{
  "n_layer": 25,
  "d_model": 160,
  "n_head": 2,
  "n_kv_head": 1,
  "head_dim": 64,
  "d_mlp": 640,
  "vocab_size": 8192,
  "activation": "squared_relu",
  "norm": "rmsnorm",
  "norm_place": "pre",
  "norm_eps": 1e-06,
  "positions": "rope",
  "rope_base": 10000.0,
  "rope_fraction": 1.0,
  "qk_norm": true,
  "attn_scale": 0.189,
  "bias": "none",
  "tie_embeddings": false,
  "parallel_block": false,
  "extras": ["exclusive self-attention", "learned residual scales"],
  "init": "normal",
  "init_std_qkv": 0.048,
  "init_std_o": 0.0,
  "init_std_up": 0.048,
  "init_std_down": 0.0,
  "optimizer": "muon_variant",
  "lr": 0.00834,
  "lr_mult_o": 3.0,
  "lr_mult_down": 1.5,
  "beta1": 0.95,
  "lr_head": 0.00972,
  "grad_clip": 0.5,
  "warmup_steps": 51,
  "schedule": "wsd",
  "decay_fraction": 0.551,
  "decay_shape": "linear",
  "final_lr_fraction": 0.05,
  "batch_tokens": 65536,
  "seq_len": 512,
  "doc_mask": true,
  "train_tokens": 408200000,
  "steps": 6229,
  "dataset": "wikipedia_en"
}
Each number is 500 + 50 x the weight over its row's rms, rounded and kept within 0 to 999. Layers, rows and columns count from 0. Numbers have three digits each. The size before them is the row's rms in percent of the matrix's.

# down: layer 18 MLP down (transposed), 640x160, rms 0.138, rows 74-116, columns 0-159
# up: layer 18 MLP up, 640x160, rms 0.189, rows 75-116, columns 0-159
down74 101:518556525507507507511460514424453515506394463517631493410503562610493426421466442532553493447486482400440516469526458435495552523462500505556416565553499492527511447517548483460515513517514413425439548481469451381508526521549555491514392485539541544507597505614546371546515538501517486437473578553494496481458444417544517549561484593493460538479591437525572532475510526542566522472482519568538450529470477480471522435392501477452450538410516526543552525594482584531481447510469447
up75 102:465460584583541379479522491504417438562525534559513583539511464551572490474502599498484513539446468490490456481528435479524413547398533441495476515548468453487576510473500432513529493606549545513428556458591475417512433545526535476478547534542530477454522486521461478463492500512490470352462556491501528553534469469493565573527461503551528462564559577461499522481419454543483412465524518420532454567455523457462449485554479545379523419562519416478420535486509634499475469419574420
down75 108:498569493543495602601498463493458562496474597480497413576407497537578524487557474462509557533524602468530555475574468470520476546422501435515510577517468480450514459435519484526504466570611569553386546498449587485495508537519486478488455477465503582536585539417449589588548528535493520498518546573546505623521555470429421541487548469483579511495556555514529515473515570496529487502571470540564452648474489489602492449557473507538517503524581425521506564484535515579532562546497480
up76 088:547474531446472523514500548379536411460569469449464402481516524579519507550512445561542524474505455502563488556471454524490513371475558409483469564587580452579540504494561571557463433491473611461499469557454514464544547613486376482454434509525564503549464530609486459476459528569446470533511437522450496472461519476460567537552460504490433484550513453558542432545459513507460427467450499482498516500546461462437407464535467479493626487551487455401493483440585547561556432555514515
down76 112:485465408453480432419501517539430628491475477499415472489419525503419524523477434497510468507572552533586527556467492523506462435526487428544549518544539451484433542593497482468558434442499453479487480522497440536491437552416491503507473493420486475470478487756489583499466413497415575529425510480606567505465454473504410490438446492572459457488434465495525525526481439491512492557538471519489489485478490445536509551535495526455520570532525488564484416417582483500419566520517490
up77 098:445495449389465407486521436506540525481542495479483469537477537521515501534522457442506525548485545547515494445603524418420554462532511552506500529428509452483528534462513535541476487473497470524503428500499443433548512407566515581466541522554542505523529560428434619577411535567462419512505484577522616469492512439598533499492453569457484529543572486407565431406554455527502377593489442537556552566464500484559577542452439532497505459422473439488535570543518488552561606549436516
down77 101:465580382523522498505483485506503492448447530516442532444494545493557559579608410539483485535465506478457462489547503503458504420440618494415503505519455469471496557516569453497518558511464419549426434498521502524448491452514474479458402538461464417531505499503516541444513417497524509472651481522610570516526409497562519418424599483461475454552391393447573455423512494488455544501475545561466540490411470419547495528491511438601440511552546454509549516433531447538456515424514528
up78 094:536447463552536512502465513444544478480444494525438476470487654565511512460555492508568507600509534506554489561537383524492420430529491528421523498581568524441541482528526443495470443454539513567511512442522500490565523582552455500421575485560466499532504546495555449511484545463509545457592493558509551437382503485420492553506406492501498553514565457453482530492564389457399421529631366538519433458562521479519550487502545518513518495433500538450464436432539595569491501571546471
down78 104:520577422531446504475552501477495451456528534536478474431532581573487476454511539576562537546546575611516473500517414500536491544566544418510478477503565488447505507516555534499566522606545498475454510492453538468409530550613457480425547406505487477595495494599419535546463585386510531587542497461499544435487620527466473487474464537498481408544559519494432463501436543479550573509450514545503461471491514554512524552524465563462466484492494608464515496428576612535472472475486646
up79 099:530448461482521450493565392522452492553584487498482617501520457532518580513490569534605503546511485558433518543538455543536494441460481567428487542391539524483444495527482546466507432505451472503426487426482473514505521530502448524549503513546493557421548544493529513503372531502494520529437482490467527610550540476526484442525590470620474475470483500513527497428587558553533476482464536518648458457588507441486539382611513577453540465506460574408515488518605500511536507547610449
down79 093:617514443480458537578475406418498497466392497439515551480544461483568537488515518460505521453537603572462526494485566526554449551578482529472585462460476472437502481466455482505440458435562450553594485414524534495489566556499477429533497535607462493379499565613473427563517510517464455552576442486531481526463473475465386514497564484528479484528462501443456547551584544433537479485505454545565521568517440463508506501512561597513461454512420497402569502480560582456395555456498481
up80 099:483551472425497469534508525483537535468522373551477443470533463473536547467437516450495525475525415433480419453517598544577493561488456561482590474441498489504434386539453490378572494493463487535477457537494530531535512477554437589557580486509497532503513536463593559438437446531487501402538529432455532412534514523473529467434454495656462550506396472471475449535515479490510550425500512490524503516467474469543414498418367449542451411458410468470523505517522491506507432514548384
down80 101:525553536596372636545464436465613509460494504495585498453513434482533487529437470510554527441532501471523515543489474479453440553449623395526490539582611470542508500579533475421451481391496589525500496464452420490528463542493493437605429477452524561422462438372422463517459503517530434422446460506498523534567420574516468444537528465486561496549511520458552376508449509520489468508548547506503509513501442559466491503486545525499456481513543555477454557467515525528474587458499536
up81 088:488532537479454425579474510517487550535478568420542467460449511525599468406454541382512494555488531449469530453396551447476406549508478592489503492511545637496458405416532488483394515518455443615498493522484479458483500628605481629558515550486521484535482469478496516484472569535511451484471422467485480408533497462544503512564543517543435556502458476490545527489463527549467513480450492436516511521499475496501473616375504506424525462510467448443422591480514465588570561505485519
down81 095:577500561473545558462475564408553523458535440460502431482490565557432524559488494531514421485461410401508556492539517513474429413444504537463518497564555409514508461543411591567554486446544481445483478506475456412500525469410437500423448522422502516526431495508456524513472468453418526470473543514577513505414407517473459515502440383563540473570478542544521549492593574506499411449585488482576481446485521526530446520528438554519455535528402483425498472524544591388568449464491547
up82 103:584511548560504505542548443484461534609571424462493441552527577514549406537536490548448457476532458435580500458530555510550598519471454478482549482473616406425462480495524475582564469447565425486520489488483486471436532580540434421483487457501556515470612473449467630476502439459418494458497552451584497530516493527495449471506505488494559519599513476504462448488562476503558513425488537566610556548574520582476525453488482471453612439515575418513452413493469535487496494486568565
down82 090:567550537543591466512542511380524507521536556515493430579600517574517482546557551555524434541453496479554530548477495585494491425358548467504577505436473514560538522466555584524499521531452514422586470562558492457427496468461518462469616504531464489552412520362494535473505470454428515451571520504517530495529503534570556613612512393562566535487539499506439537454521571516450526486470432501580502507468490520442453498485512521548532491423557423403510511515489545463460477541442552
up83 106:535479518489496410468472445471517429514527592462479483569484527564441425460421476460423465509444514518540437562508413450594455504396554590540546544517492430476547467502509534583506527571533553490473513443504448469414489499432404502486428568470578514459465480442477429567486468503438530588539561531480511524438441544564473533494460496489503434455499495467484536462540460424467512379471489514391433586441475596467492521385557554408426476523457526478554516604507514536530568419469505
down83 099:521498529484424523576522467526516496470432458465522519550455455455565506402494437508568502489580514329573555537604627511488516529402448479542461503451563607486526538454513497514512460590446531462494549554558491556533505457528562500488514500492558588481450536535517421540565436492456514560483537488470545417507506456482567517516460451559506536490550505528517577503480452544530505550537676545481477440441486447439537531611454509458415527574498459442579530425448490529472437515446474
up84 095:502509515477482532586558507576617494468442483503417440529497424532510478565498489564544487456554480538425451535529498478436452428526530417509469473485553436496525531570513515490447558489461576583546445504437536557545560469436576485569509494525474520520540462407556599530537482489490550525486430468473558529435534569554529461533543527392490429414577488429587476450534434437491471424543532499611492498574444409584480489518548408484490549507465546428482437443412421462554469499404545
down84 096:498463456498501556459518398503498466592570431532588548490490543547461495479442476466476493492591495524532442494455416567455425511570566471527550372545557467559538468506491522446523499499473476448574440461506465559521379490492503464424450484537481476615492489600527543462477552423444532533447591518530437481427463559591516472406464601502490433474483505483555567503483508501463506516438468476482518419471513550516560474538470510486496527430461621501475436443626480457542449396491603
up85 099:587505479536569493467444546505489421333513486441451537597476475572572434535515434429519571477555474517521499520463482450563486443499564549418513476421493578384484561529521514466576514539507471562518479521537560538535496507331428538528489533574511442464502588495428545444474495469544546517508496458468531470487504453460398444502427531548490529554444565575493563523547530483508466440567480501461551474478490490460498451436510481477565411425461392527522535444578493525537553562539417
down85 115:507529512421508488518507443477417429547403477445475434553556570507411541578532564413525529433526498469612541473442540461583501525497461571471557500519508590504433488476475643544498559535539454487480468525454511498557457514561524548547535574538491511527579468485478507464557607514651416440506499517408542497481514523517366496535525467413523529583481524477502563406529489478536408507456480562485504507407470468547526547440511420559489462455477534549500563527589502543463471458558487
up86 108:475425470493505468553542533492571476475516500544486438567578512600454511540517462397529431531436447532474542547557507410518500492551497431482515512496500502465552522507575459520472570528470509521562503488582439484500398545594515552554497563578498495389477588496510432478514479508549539525561509506522552367472540448475503494397459578526459505518631484496588537514573557471568491545545531556429533398519604480480526538428506511453526575445474545450554492494533534361515442418500580
down86 103:481533471612501476559506488448550472567536529462546438491539472437523516461547533454440512429504464567438445546538519526560425362470433424523500482422478563459524591432486493474419487478506485487454563446516393457506520527538408457553455567547498464510470511525471544461490410544438445492515507464491444484438481469498522543387546553499553554418510471428526430560463447500551407524375478470531587481569463474513513391436419575453536459507555550446503485537491498509599430467526414
up87 099:475533523429486512499550481468423427500487465492484476550518495455423479498492582570511507480523475430526524493486503456417452517461574471524429382466554488562560524446534486527475474634483464566537468469583597418445388530583486465441587553447490428534450405482541559363578572535536557592482433484550467462493520442565533454503442553564526470467464488436438512474570489508432509473606548525474497554542461503527408410519411477454501481441460481489469485541554493497470524544588511
down87 093:511585452561544457519426463471555481469512529445566454477564516531528554492546471467429550396552463509481600485561506543492519547493536493509487478520603533500541495480529478460449470637410434520459492630570380477489532541498598493490539588498516493571585514435532507476422606471604445576459469434504488463494460535443432453454481538489488511421453488550457464577537550468486426371547570484407507425441589433456490540517548470523415493517485484478502467512494515489520524524441486
up88 093:523582508471472476512537455415430614543414412473520472535541514499509594548583558555555529445490463514529522587540488543512522456498462430387554498585447470447518538467430490615501427467372531573416502548541508508544565432503435525549464449593516440502498495497379512536475537506522531499542482588418457413477454467470450477443457508453489584518503505477384600541473482500404566538508556530512494518495511509519452542439458507573468535505467482601547491545467506482463559528569497
down88 090:586475461520515474512484463511579427483488487496418548485500389577562444483550505492526503498456489534518448495518511363516537585486513448617430524448437571433445481464525472440568510509558466477549424595543557435431468549461538459558506452503543482594516558521519428505465463526470494499491550489524628562418477435562501414525503482498601485409514569424592493483564464572517414460502512474516509421471505468413593466490487527482528506415577488490412496500542571579521521524519430
up89 097:429464550603427550517476466498480434497564476520570498456494502555523430509540610493507497431432470551432481415485419449530350437576570513407418610509483412468526482440465457512528550524497524451469511551530487382556464459458568563467479488453440537524446520499494542445561570499429521518580464548487456471479456523572453441511565515534490454536517447507441566462552431504500468523549495432539507620533498555525516459528505554634486546523546551495515517518419522504515545386471520
down89 103:469475558510515405590411399492482443584508497460484505451447552484454457504469436361539489376433511524527505452489490513496391573546437540525428409537558449462517516486477498551516483471575507501482529505478570479486410516560551534477473497483475568489475465545504472496487482599433514463496428527455498553442521493520496444527530546575446480479487547519550504505499444381493592502534540461594520454490474455483490429428501539521561514673537460541449514538542419471570379415491445
up90 094:471479507548495501530490423539511553514592532495513542577524544540516509467488481530449554532461375511562486547498510440493477570506547465500487433535460504513540466393607524464495506510440628439473558512545496537563443457459457508575477551458506512499523537450464487590554477523537420484527425542475441510538528356585619445604532480452559487586521490494442473480490591519522549520511544424442493564536339491436492543538542535431450500454451514460409478473423453539577567474448495
down90 097:598525527536420523496468531534500474478423499523491546478506546513435454495470492489541495509538431455593502501473433453509558477400610452403587508526520481422492592540509519465551482516619434463466453425401506429566564467548617569509457539437506471606490579550531463493512586500503538450388593484459544577558488515477452477433454416410567490544501492501546556518481507515502435567465508450526431486484462455528585532520441497432496439559460461542466546506477564496455551527438422
up91 086:473465643387551458529453421517532524501496504463428555434499609518530432409391488579490407504475464524535561481497412430393482498515501510372540516467502464511532466508404560530520482536458524548536509572522499547542450437521559528491478557462553524443460393552457428604540523540449454466478523453472451496514465497502478558516592533426549418461505466549468559537504476444495474538555486465589496523492472597460495541466531527474484414477548468585493508467634452493481528476501437
down91 105:434573532574488507391531515439449459563618540545541494473501436495479539485580409518492545520497461496541534502511493487426503526448562557477482476581462495488472634528511496466502537482485543479383502537497490509426590600513544486570506549574451538460561487702511597565457512472471447496537540538600506514440522537449554464534529407468487543537502529470492579480533513472508559503440502562443530382501470468573580506517500476509505609462428462433518529449542531578509477513502461
up92 104:502473440529582540505486492590471458540471486539414499536527496466561427465464407496535474456485543460511428502605536468441522560546554442460614460529485486524606444478463508493569640475471555453498570559402529478425423502481593521490520531553469540398467504474466489383481525471536490499440506474464489580510554533620462460499603447520372632486489476487442562412497428544476498574461498518447521415499535546502502504462424535565497476467532526557482518501543499463525547546529477
down92 113:533519436504519474496467487527577468562505474474466474502522481430573399514455526519445437581491467429567470545493502580546407532546476435514479479497515465461537499379422468591522522564426535510493499453404405486427352459461446499474444553461509528571604462411516466503480528492543499555505481589439566529525481474488537513464520471489373559505546536588460506486572493556558520495427484518513482453389556480501549580476487549472518441522507501528469557602547459423502538549610587
up93 103:517441488485570485546501518490571538477446488514437520538512472546556555512538476480508565540524456556495505552506487385425492553415478465437502464560444466558540600505545518529577470487465441530488508517445472459500455488442513505470459379510539547444483436392594535519421588402486492513514554425445506516475535488554539546488520445497458515565484495575524492467598531576420445501522559505385493462406393517491558427506465566504496578418524493378477412519491514474416590607525543
down93 099:405558490555470470586547527443551464453610562535384462436522411577547497468439519501429411510480499442434531487495512429412557509512437501508439549465523452534495486504428504524406472570503591540450590502505467514490465443459488528527573490443504444429528482434437562495492419472369448430424580417493503497548441542468494533468519469455611453504499455537529458454455486567444500517533551468412465416508570490535503490509486502478409471471568516474536510560507497451436531585403493
up94 103:474400556528538525460577489413504557530401480567424517463519578565529584440541546439532388476480547430447508414545450482448545444518498478433524613578593608544539498591511604445550543517493576471472539401493470544471512500470488521524486539574536455441532460471549431489498499560460498552475501544573488563509486522551541541494493501526628487503503489513503451499512534514465503433589381455554517452566507517571512510405430492531578393448502541488516470458563484454496485508472536
down94 092:453492444458541482426495543436529560562481518533486402431570464517592524501456574442458505449468528479590511562537570524463652477534547461464509627459569462446475413554528382565497580542449562539486552459454505494482550484426493492487455435478477443471476367520461459518541474473496488518525545406543565501527465454447488499482509454489520507493592534524392527498527604493425528535496443537572457398447518488455503606473501551554511468463527556553471448489467530503545530430425447
up95 104:505461471509503462478508502492531483511537464424510541500481474576464424420526439479536480622471492545525423414538520399452423528451532518535525535530572578450532503580492543466501494512561431545410475511386540595571429543463474489586531559485482500506451505455514581492507560509490492449571496384452506492485475544401417493498485517527477533536488486585584472436558457584545485484436555419433577494540485521527421365427582548555510472547579518481448629467501517443495478509520542
down95 100:425517538452581554488452510424525472508402485535466509463544540513394424483474553439465537542500547517459546479524442458586521580531541399465508603572449554483473430482514578514469607533457554411504504433460469590476579498562534551464570531536556469559525475425489500478496537438475455501620404466505494511416430479433458535410420544465471523486408497514467524522428467429426558559464541503487632426463497526420519473520562522487549496449458519560467509462471506505439473435509535
up96 087:434568563471484527555476537487472467577549519456521663498453508532553405503484533432462521588459502451475489563495444531477461454544513529546424441582551472386526548436517439566494506491445579528423595467549564481472541430387545478542504452564448527501495565411470537533487578516464563514500551533473472466468565525445502524582550518455482478558590460507478489556492408529450551389570530495445429413505451577533554423415502474431487533526552506535501548490467437469460534523553525
down96 106:428440493400523585533518395456413506510531509503540468499575499521446496548477499542532510455522454520474569441518526500415497596544504536490620442458519475601532423550496517509491465565530447498588494515516525572605390461589496505469547526442436531461481431604594470532519487502534440485489478527517515545540486570594524491361432532557526554470541440486449607463491522503525454562447541445439550539512496498514441510474480495452534404467389415522514484467546508483429518436546576
up97 082:439520485579530421575506481619560566495405565604549509511493431469436526487452553484475540452442533552434424525457545606514493519560551447541524449577531551459467521397549530541492433499483553534417588512467515444554520516518519510563434464535430427520518468462371498458477568472449479557522447562459526386491532561516444473426531549533553594495472617477551451522405496486472564533462524510452507494524427521478441470471528515484491490534484519450554578575402518581489541494484498
down97 110:414559478422545612469467445481512491415516436498432400521482534458552511577530422407552419455519502463560549462631530400484537431428503448468450570432541445467506480523463587546426523465444509557590381543460498532429518509502537523527480491414481554553487548570472586640474529552416569472498515421497511527466510460527515448504510458531514433460464411500510470538576484524514508493511539504537459601445503540505597515556488469538497535462555444436484484489486517500459559547471474
up98 099:519536506515562458482549441550537477528513491597444532556409552506480432439447510474460488545509471433557518448480533473471475509417433507462388464481505501404452484418437582471403570458435552538566525466507544487466471444476539495609536426538494624484509546508552541552426527452420515482493518532397544492571407500638509542560548514435484390404457408495495482484424527395495500575516532504511420500527528494540474522509450532538539498571504414494416565483537510533483541483504461
down98 105:547601409525450385461437503562446555521542518486465537464550472461534529516567429445519569483595499464495572596536434615525483466428435523471517537523529517500456495501412550510507553457448469443481518477479471454597462450437577441490485545358489590520536524576458560531458490538418610560446544447470578465590514523570527475411462434488436531472487478496547486473457586530509493567494488605515606469490494469515483527467487530494503525503464487456532535355496478448492493505463515
up99 091:519584391406467466495573522449505473521487464531534510408478446528478441494509504514533475523409483491573536438507427489541425560400524492428466366520453544493548443489526513550558505499525582492477503528528533569653512426496522495665486493539465583603486485556471521472525540490427463552516548498472507480552476506457486508520442483477499566465579606545516593496515509336517446531451436502561501548522482531454471430588447523435459500499514525436529487457565440469461485528506457
down99 102:517441433434484451415480556549558577545548462527575477488449441525561525517521445471531504527505497557580548468488501497469510482495515470482446472437420461433410539505558440499462472548493506449546461537480489492496554447495528467540588479491434464533549562740429599529512534459426556524397551445489568504448458532501522586504460556586466422478531529537430516430474516505444544545531461505504449523416472486450573499562545456428528507572469544500473476472556454484530606390509512
up100 091:431525516507536514498486511455538524591522470522447522500437522482561329505528471430451548478461495504528506532452432518534509520588399456429490533456559435528440432428521524442514614546568554468488582504430480517401488482498555495530544543538515501625445447434399516558441442493467473443454505515483478516528499440395550538485501447574485526502597547533403454534475445466434448468628491472518499484540539537458500493595487476469602417557542451569441523486526462442500539503454555
down100 092:554461472545541451419514475469466495505530495543432439522420454458548487594452452490425529571532498550540617429495507429516512492442604481494494568534409530461559439508495521498496556464487492614540516464472410426520414531556556487490551584480448492565437448577529473455404491448392515508525460489579558493520600534450453415562493518509518520495440493469425506567539509452463473480602528497531476584494524519460403527574525547566486562577525544446505476458587436566469459458412540
up101 099:537464446518493610403518431422527541542502569456417505522440578513480509553444561483547498500458516484547471517561509463489506440582543434473468469579547559546486490589524471481490546468415522509590543541581535501514451490565501529440479463544516597430489553464608477592528567474496531536614520402526574519497434550540546452478400496427480572537498537589626422492475517490422505440530476461473495489544571495521509479485510534572562527467512408485452437438589565469544507442487564
down101 100:476467504518557383499486421583531500450518548471528500552454450536531448512494540454419474453496372401451422567460474538476425524581589538491486601567479491425464404540536517552459587521500475521546498468490490425593537492377491420494430501478464475537455478427508512538503484515448416506445623479562500501535556539415575467524519454491538465518518459488400533508548534559523542593486468471423504520430491520447511562511549525578476531537548531471533551471615546526507522441520399
up102 095:520491562502570599449419439514515481586500482427551547507509514519548440534434530515521561494501395493623436471486447446454487544459536409452546456499614531515491503529575539424520450555470488453537497504455502422597527530450562494559545472523470569500436465444444573430374502502450537460449534453551488473551494470461549368607440439440552549480452446540524420429409412504493508501508510461571509451485536473531448526508552481494551514506446547429482546463431422544522523543559537
down102 093:522528455503480469487511512648521551527561487494508433468543568409451572560452431511463562493516558484551578469468479443516480480555553472513508513460443483501509525532502462524588501569501439487519509398568446472532532465456592494555552440403495514345489514532586481439547532503519510483525458556530578504629508463455552401431517418453565512545432483635448453420501444453508505472483494531565453518462555487494471526600585535550430542515452480497541474517452409425473485491425518
up103 102:453484498502476561376532493574558509473491464430489387504515469557495498512501509447530491513472534454414559498382541488456468471479564414551418498459493443360484515470501588498488452517470506510566542501471563579545395539439513563545462482525542471445457536463482518422465571523463596505537490544496442385500460618471555481474500477534460617473371504509533522476503570528479547518513549417609549551515448539552458513477517511566475567552521572560545462501489556467432401469537497
down103 097:491511456489418505426462465515552410567519450452524471487514554516536435587499540467523465513494502528451493514467474524541534482423469561469494419510510478399596516493506502505458486545523563523495561501460520478626471532503522363499521599408469535538457408496468554513499509360539533448478526643462534562433479579506482468610430433499456476534534521555447523504502589503568529423493447443460509538567422448551368476480482535398502455549484505518553459427475491495426477521510589
up104 100:483487506416524433492478502387414547387456520506552512471405510499491517467602586553454526469468494570473461529454446538555551558456445461413554558479552519502503482468546433526512522531588500491512491532439447440558489549530557383539496391471505476530524414431499562440504542437453446489566539497474452447527498451433558592460515555542458461563576593528426529437498523488512513502523474488541506498577531468403467448421456507588512448437543546541470515524450411589540438481400458
down104 113:496488502475559594624443472555492479574519327486427483477502463466458575570478492534505438566521544576490489488515421515519482390584617522485525519532503494500584501486505533462487546485484556512585530589450514522457434473495504610378538462461504593442483534583561426435428447454429529523537459586521502509526489580526531422494451493518500529432439488454550573520465514483523490493423429485434524564480457562546448498540525492460546453510443467445533547620536478544468471533493501
up105 103:518526469422554541505514480587530511445508448478484513452460522515575495518465494630492501376504468485570577443426398457601527502446569543549446534474403427381453399506502452551534429556488516517593552519523492414558445521444541485583540542517465532434486476482563497416535527594520525553446505554506462504531488523470488487468426490457581488462393491605492600463525570491443533483493512517481355471535452536518550607523506545529487535508440500539468457501489566485502452501536527
down105 094:551500452491537546556460555632439534534465524509538438473497546417562589506512490502518522505433482501548512409483448429485538531443565549484525464468546563547488441476551496513374446518457500456587497469493406528588430358462491408504525486507537615491510542504485477508523466481605420539435550494452543504502476554493540529485507510546480441501531408569495503434566528483555447513512510547514483463572560556498585544525500514565536501494567444515553570373526500607418386484472552
up106 101:455590559527511544490546542437470506447523474428543495496448635541528443523456556526503548548457445519579467471484368405468502510439424486517441521479515477504464508488408483510571452480428533573527540500499497534419510476431583494499477562555571480511563547509537460530451460427451539447549448468467603568481514521487448528481588559485577600506444570496492491480479562509446416543499460482472473447448450420521438412432569367517501469534448516383543550594496549439513526466524533
down106 098:497443448473491514442479537460423562474446532462492474528464523477491474482503518549545513575496460436554386530440473527510494445474590473423435433439517423445446503493478384539507522545461549471490528482495479553407491504501527490502543510484552527486493545459532491586426488393599484516548512504487530515516615492434471439375483562493441445508435492451519485426391521420526539470610433474456484493416511535463539595576574523481474461574452469389534539521583592600540576439516515
up107 092:534559517427512483524512451516474525553460495497442483509560522501594369511451489562431519463503444576507518654448532442566469491541533478510476503448474533452418410507649552491579507498491547443517499548559443448544518517521387481568481530507538541516468582472488457413456511536467483538464496532629558473522559557477541457507592482541501439512554401574479536472450529516435563450534451476479499515527475468517504472525502497570496533543600593415569596406565437493452512511513560
down107 099:492488470545418560520444527632490558435676446542440561592458520446526430509501454499408523510530580516526473531463586505498466463488488487563560482349606461560496472438517447564543489472512532459426474473569509571563504480466481444437595482486460546459458481540529459445483544574547505495578461525425508438504495560436436456452485517488489557488424430520462491557503601475529494409459487556393499484455473581472542480503529500473562472460526476550518538481548486498488555450451584
up108 092:471504600517462533476531573555540425464601416484508486478539549531557504482501539466468503500487518433537491542499431422438523478430538409461416615615448550365431525411515465432529502506563460550542446551514526478484468441514431572593611524513539441503507456469539521460581372558493506425487451502500516517492517449536545566550540486561509409539516472541508445468406432543546438428494548454477472519477506496589458475538503436433527445536467512489472502528557531538522456577475407
down108 106:411478443470488458451582506442487508496511526585476495468415497448520549472505652459572459466498535557517494450488478488500464517530454498502545506530468461484510469498481499558568626543531554475512495391570605595492499469478613544476516530448492447470536642417606487536381486538523539422498470468526528520399474492550452586506476498510452407571504452484569529551498521502475467566436509495534470548500549569442474595524485434512437437649549515536444497527532474496480476462482555
up109 088:507649477429511497454514435499514420447622544490438561516501558604474494551478577550491598544553458502464504403527493464520472504582466426517572403407519565523510438393596453468418555494588474552502546542535573462528480520494456479508511419495501503583622443454524464428495478465456500547440514468559517478505437602499425492502487512512520510453519465506430493460543521447501446416569482530464589529553465494452436536570482589524550569452504489526447496541547564533516522508502472
down109 101:566597454487479494465552652399476498493422498553489524544495435469428535382483542524409463457488568559463472467477456525514531604438617465386551407409529564550459511521535521463546458457583455534534491532442513486560540472527535554579515590514482434526490468481484384516462447448565528453437507477493549519513467529520457544526452491557552402497522535472431522491512513425500519577468545501416497408487503479447483495490434522554547501485464461527516397494535497559483515458420592
up110 100:462465531440518476456558434455670465567479419579504447505458535497528527527542631443463458523506530487482487491423483448412477479456483503528541483496482444564516482393527531466468596514504473460611568525432500448488430492436511627499530439582459551538541474535528448484636567537420452508567504508511482482562518474525447463569518502527457581550434501504510558474524627509478532457524497543499549523469440451532495521463466493507551469576576447424540528484594492597492498566455556
down110 096:532604455512446416608472433556539430416430553505568452456504518581487502490531522462465397463486520526567498460567572397492511475454506546571487526389456531513492495518455456451540415468521519495440442437600479467495515609425515488557534342382461573552516471542488525530457505467531483521489620552509487516458448480415458560468508599482446507520508497526485566509570430469485522489519527460494470430418482496513535473470536480495528493557569451580468491572543567497476410464523512
up111 100:479521529450471521411478511528641522600440529557445523534568420606475471505486473472464424490438551454470489466445410414510525550465489536501534562462433389398466496493425480481464528426533390489554501546520487528478443570470574438448560523536405504474502453419451516507462498518485565528496538530432500502411495510480518511496534463520531531416573478494438552484524451486453457495428481515511520407560504618615563512410441503433482569455536498501431565413555433512486533480440492
down111 101:513533439528454588449554548501600508544592517413458528447497429558502495535508528422483385442501454480491608545514581492508519530509503408477506572492444506424568448454492536530508489476567480528487575469554409504385481447510485579437497498492388550479552467409554477525450523507406463528485433622498425519560493511476507517560515574483394466455454432506536434555420621518526448411489481529534432488517464498433525441502452413506580528545476529485503439520514479498499466432463488
up112 110:554558552483426511417476431547473501605513468450519469490437524501517474525534619528548454468489506521596413565488456541517461439488506517559518461451503494533482564539372485447608588439441428527483431459450575404495392508472549420514495516568487518566397521459469517496484539553496508550556514493476500437542510486442447482426476553535438611447510496490467434422475555520455408512503435517492453509560503475533500459436461569376532523462504415427494519404516512489530419429474517
down112 106:600461484506486492489440481443576476427457545552574554445513613524486463506392512436442487538343401494457497543498543562484511548493443524506528536510512457499438472554512517532433459500570507473406576398453452502543464457502498502488455509448431465397537472442468450537409418491530458527502452504538581414436530578561546475526549497548490479455558527548520634478456568403514498473469534559567532449520466469525452491456514521443546544484447416479523606460502418550494545494546546
up113 105:554462460377528525480547578466556565520501495566533548551478531441439454522504508466502479512555409546516387517574471433574550520428528479470413428501528504494552496489550509550482427505468572526527544579563499550446513538516490477610511587527443463543460524510514473514528464600443614546552435494503574512439495549523440510462454479598433457510492454571465579451456414575488516476468482543530481488519364593531487462425487458506568495525456441528631515524505482476399502412484480
down113 104:442487440562490499472457442455474495492502509531467543550535504592537393510504427543448528467438414550522497364518507460575450504540456528579485567463548517510421540513425457509449549502458522521508497467465519414580453495450520439411489535442547520461541399624547465517486491427413510479561485510587521525488512507579494578525581535469479507497473509422498496549544495537476530447370519492373489447541518562497411424449438529480452507542556610499467481378522481587514469438501547
up114 093:537450502405430585525479513495396428436544446494462459564440516488472529480392473469451509501515505452582506568448513466481467517590519455514540574589492476543474563418562475450458542545499521541553545586505458522507386501520509471549532526682404529497456531608467383445492475465417433575543516507489510559454538489496548428466575560534425455502516481498551456496511515446475450467560532484521535525447428522420479470497530544547515464474448438477527504430487491523543590533528385
down114 104:563552457463513506429434362445549585454451546530534483415558434537481430541499438543474510434430489554458516557567489453523432460395489490561497464523474479539487499514513524476425582492593453479468537454501497527509555468536504507477542386338494466462507444619491528565500498473428484476448451476518574572508454486510541530508540529429554466515582424491471556486547534429514443523509456542585556473479538462490446488437465467554511404536480509409434520379588528544452460514471554
up115 106:525492500576481621568483452428496551548512489434457484515491473471531418541495468482484479472495467515485554577505536476497359544418536404492458497579509487447502486536554468489441575503492502516495483526458451511526512502401549419501539500473397596480480545510478436443496511536490394455517529498578538507429443412482375559481438513478453459487487546533368515491582538530460512486573468520475409627482590422434514529417452560438483501592520518521537506393503545522495458518587456
down115 099:490544480504500554556495528560440481435524465514434483507474549479466545493501478500521568543524509487415513505451442506537529497609512461480597585560477503555595593478496559539420464514410489516405451545546452514491535439551535428561472469548542465512483643365403432535473521575608477447513515544480461485448475491505527418573452510483517533511559505503530524560518519529514533504497457512380574502529538594557427541590501462593421419473437424478528502516513563474447562543440579
up116 109:529483494446484511524459407527568412536540424526487491565459432529502486530408500463501515532490555370458466480462474433499596470579414518483590493508424509547455552458583449475487444513445437548539468512532593551481384506489468516544490527543479422431499487491485525511462583468447493443477522448560478498441553411587483426380593613507486441523514479431431608547474586485522431508511467553518542541547512506547460546433420423448545438531513462457456474449498467476518446471510424
down116 115:536563477442517469506589527433567454464641462521469493564569493446461525495461482397508460570487475494516463508524469574377610421482468462553487518554524522542523496572408408554446505491457423484564575564444547514427514428586517547574542460501452535518421597555576545558522552481485544515440467532530540464528528501459419460529572554522535457506533583518503582572467500515544448517490452493508504544551485532477552565517473473492490430412567477494494578501373451467462438543433513